config = dict(
    positions='rope',
    init_std_qkv=0.0175,
    lr_mult_o=4.0,
)
Each number is 128 + 32 x the weight over its row's rms, rounded and kept within 0 to 255. Layers, rows and columns count from 0. The size above them is the row's rms in percent of the matrix's.

# layer 5 MLP gate, 1536x768, rms 0.0722, rows 1142-1146, columns 384-479
size [ 99 102  99 102  99]
[[111 128 117 183 139 130 104 123 137 153 181  95 132 110 151 152 123 144 122  60 151 112 143 103 166 186 157 120 139 106 115  41 154  95 108 175  83  93  92 111 123  80 133 174 144  84 168 104 107 120 150 159 148 143 126 118 199  35 122 126 113 118  99 114  70 145  93 114  90 135 152  98  95  66 105 140 100 154 104 150 117 111 114  77  99 159 114 118  99 140 168 120  95 156 152 189]
 [197 213 124  85 113 177 138 110 130 120 163 113 120 178 148 129 131 125  61 108  83 135  85 169 105 137 180  54  80 147 172 117 190 153 146  90 126 217 147 193 129  54 139 144 189 166 150 121 124 123  67 157 215 134  62 117 134 127 146 122  83 205  95 112 103 135 132 114 141 106 115 103 103  98 112 139 136 114 131 167 136  90 145 150 189  59 129 160 109  69 172 129 151 131 166  80]
 [110  91 160 131  92 142 139 125 154 126  76 182 125 131 136 124 193 140  94 189 115  79 171 177 105  98  96  65  96 132 110 142 151 115 119 129  67 157 106 103 144 168 175 123 161 191  68 151 155 124 175  93 168 100  67 165  84 103 110  84 139  97 151 184  75 178  96 134 135 133 130 184  97 135 117 118  73 142 136 156 122 152 137 154  55 138 135 144 176 232  83 133 145 177  99 156]
 [111  98 119 189 132 179  96 151  97 170 104 110 115 160 169  90 112 131 134 137 155  93 100 126 150  92 111 121  22 150 136 132  85 113 100 122 126 137 141 136 177 112  95 179 143 137 153 171 117 108 161 143 170 142  90 162 121 156  66 134 130  98 159  90  95 123 160 134 104 120 178 124 185  93 132 158 182 182 129 137  85 143 158  40 120  40 151 146 141 116 170 136 144  99 150  73]
 [161  99  89 145 109  95 152 109  80  82 106  91 202 155 176 189 119 155 137 140 101  96 174 102 154 139 168 160 143 175  90 140 135  76 139 163 127 137 127  87 175  45  81 115 140 107 125 128 115 120  96 165 161 134 125 114 111 175 115 134 103 178 116 126  90 156 132 136  97 122 160 133 118  92  45 128 104 175  90 133  77 111 133 158  89 198 134 189 196 107 119 193  70  99 120 118]]
# layer 5 MLP up, 1536x768, rms 0.0772, rows 1142-1146, columns 384-479
size [ 98 102  96 102  98]
[[132  95 161 125 135 125 107 155 135 154 163 112 116 125  90 128 114 148 105 128 172 197 177 144 104 161 129 193 168  97  75 123 133 114  96 143  56 179 130 104 157 181 135 125 163  62  86 162 178 175 145 146 201 107 119 157 110 123 100 154  67 128 179 143 146 110 149 130  92 114 137 206 172 136  53  99 128 132 151 141 112 100 161 107 103 129 106 109 109 157 133 115 151 184 143 148]
 [164 146 102 148 149 134 158 121 141 129 174 132  94 146  90 160 177 132  84 143 144 145  66  95 117 136 113 125  83 149 115 134 130 202 156 132  95 190 124 155  79 131 127  92 154  72 142 115 151 116 151 152 147 131 129 159 179 178  96 108 135 141 102 130 164 125 121 114 142 112 136 157 119  86 100 171 141  76 129 190 112 104 107 155 158 143 190 132 122 136 179 148  79 101 130 141]
 [107  67  70 104 195 170 142 168 177 188 145 157 170 157 143 156 155 174 156 175  69 182 103 118  66 160 132  92 123 117  98 116 131 169 104 146 112  43 162 194  91 137 140  64 171 131 117 146 113 163  93 138 140 131 144  85 146 129 154 158 122 163 120 125 112 125 198 119 149 157 135 125 176 142 161 165 128 120 116 177 107  88 143 120  86 147 117 100  87 103 115 129 113 103  99 130]
 [163 170  70 115 118  74  62 154 151 132 169 132 106 161 106  91 137 117 164 152 127 162 155 180 119 153  91 147 153  86 137 106 123 216  42 111 141 125 114 119 132  99 134 183  90  88  85  57  91 141 141 150 124 159 168 122 131 115 121 153 100 134 119 191 104  90  53 164 109 107 195 107 112 134 140  68 110  99  96 149 158 129 144 117  88  68 163 146 125 120 164 167 117 157 130 131]
 [176  95 162 105  86 146 116 150 122 127 128 144  83 165 155 105 101  73 178 143 131 139  80  90 124 154 111 120  70 132 200  97 128 175  97 130 141  77 130 108 123 128 112 128 120  88 160  80 104 167 103 134 129 126 135 154 121 162 130 143 153  97 143  71 140 131 136 137 130  67 163  37  94 117 108 156 135  85  93 144 100 131 142 101 162 125  64 131  67 186  91 117 184 156 175 165]]
# layer 5 MLP down (transposed), 1536x768, rms 0.101, rows 1142-1145, columns 384-479
size [ 97 104 102 102]
[[135  87 104 126 100 127 136  14 115 155  80  99  74 155 135 129 129 144  97 135 129 127  98 137 152  76  93 140 156  89 145 144  85 175  99 113 124 158  91  67 140 164 154 123 135 122 121  91 131 160 127 110 109 109 123  94 132  91 123 125 140 162 119  88 106 111 161 136 134 137  88  51 165 133 169  85  99 183 127 114 154 104  95  90 144   7  99 124 100 124  66 152 104  42 181 212]
 [ 91 187 187 159  67 126 142 128  63 122  97 133  96 107  80 171 140  70 120  93 158 129 154 137  76 179 121 116 135 128 170 157 141  83 182 134 152 206 163 159 162 209  91 122 112  95 151  95 172 145 141 110  98 171 161 134 188  55 141 160  64 110 108 111  95 141 148 146 138 150 131 112 117 150 163 102 151 124  69 138 144 128 116 124 132  92 118 164 146 111 128 218 133 142 102 160]
 [188 107 112 167 123 106 105 116  78 125 108 161 158  63 105 139 131 133 133 133 175  46 147 161 106  99 132 119 159 140 159 195 114  83 158 128 156 157  93  91 140 181 170 123 103 134  87  96 151 130 126 178 163  95 114 193 126 130 124 146 120  59 155 148 166 105  86 186 147 155 108  74 136  74  70  97 103 103 131 136 100 189 131 109 163 131 153 115 116 113 134 180 145 126 129 142]
 [140  81 145 108 162 105  93 155 146 171 180 175 126  57 131 155 131 165  88  87 116 140 185 141 103 128  81 139 175 114 118  82 166 123 113 173 126 142 129  87 167 138 109 194 118 141 118 133  96  73 135 150 128  76 125 192 133 144 133 140 116 105 147 129 140 183 165 185 162 127 144 105  89 138 125 146 150 123 127 130 103 134 141 102 113 137  77 122 104 166  66 113 159  49 158 157]]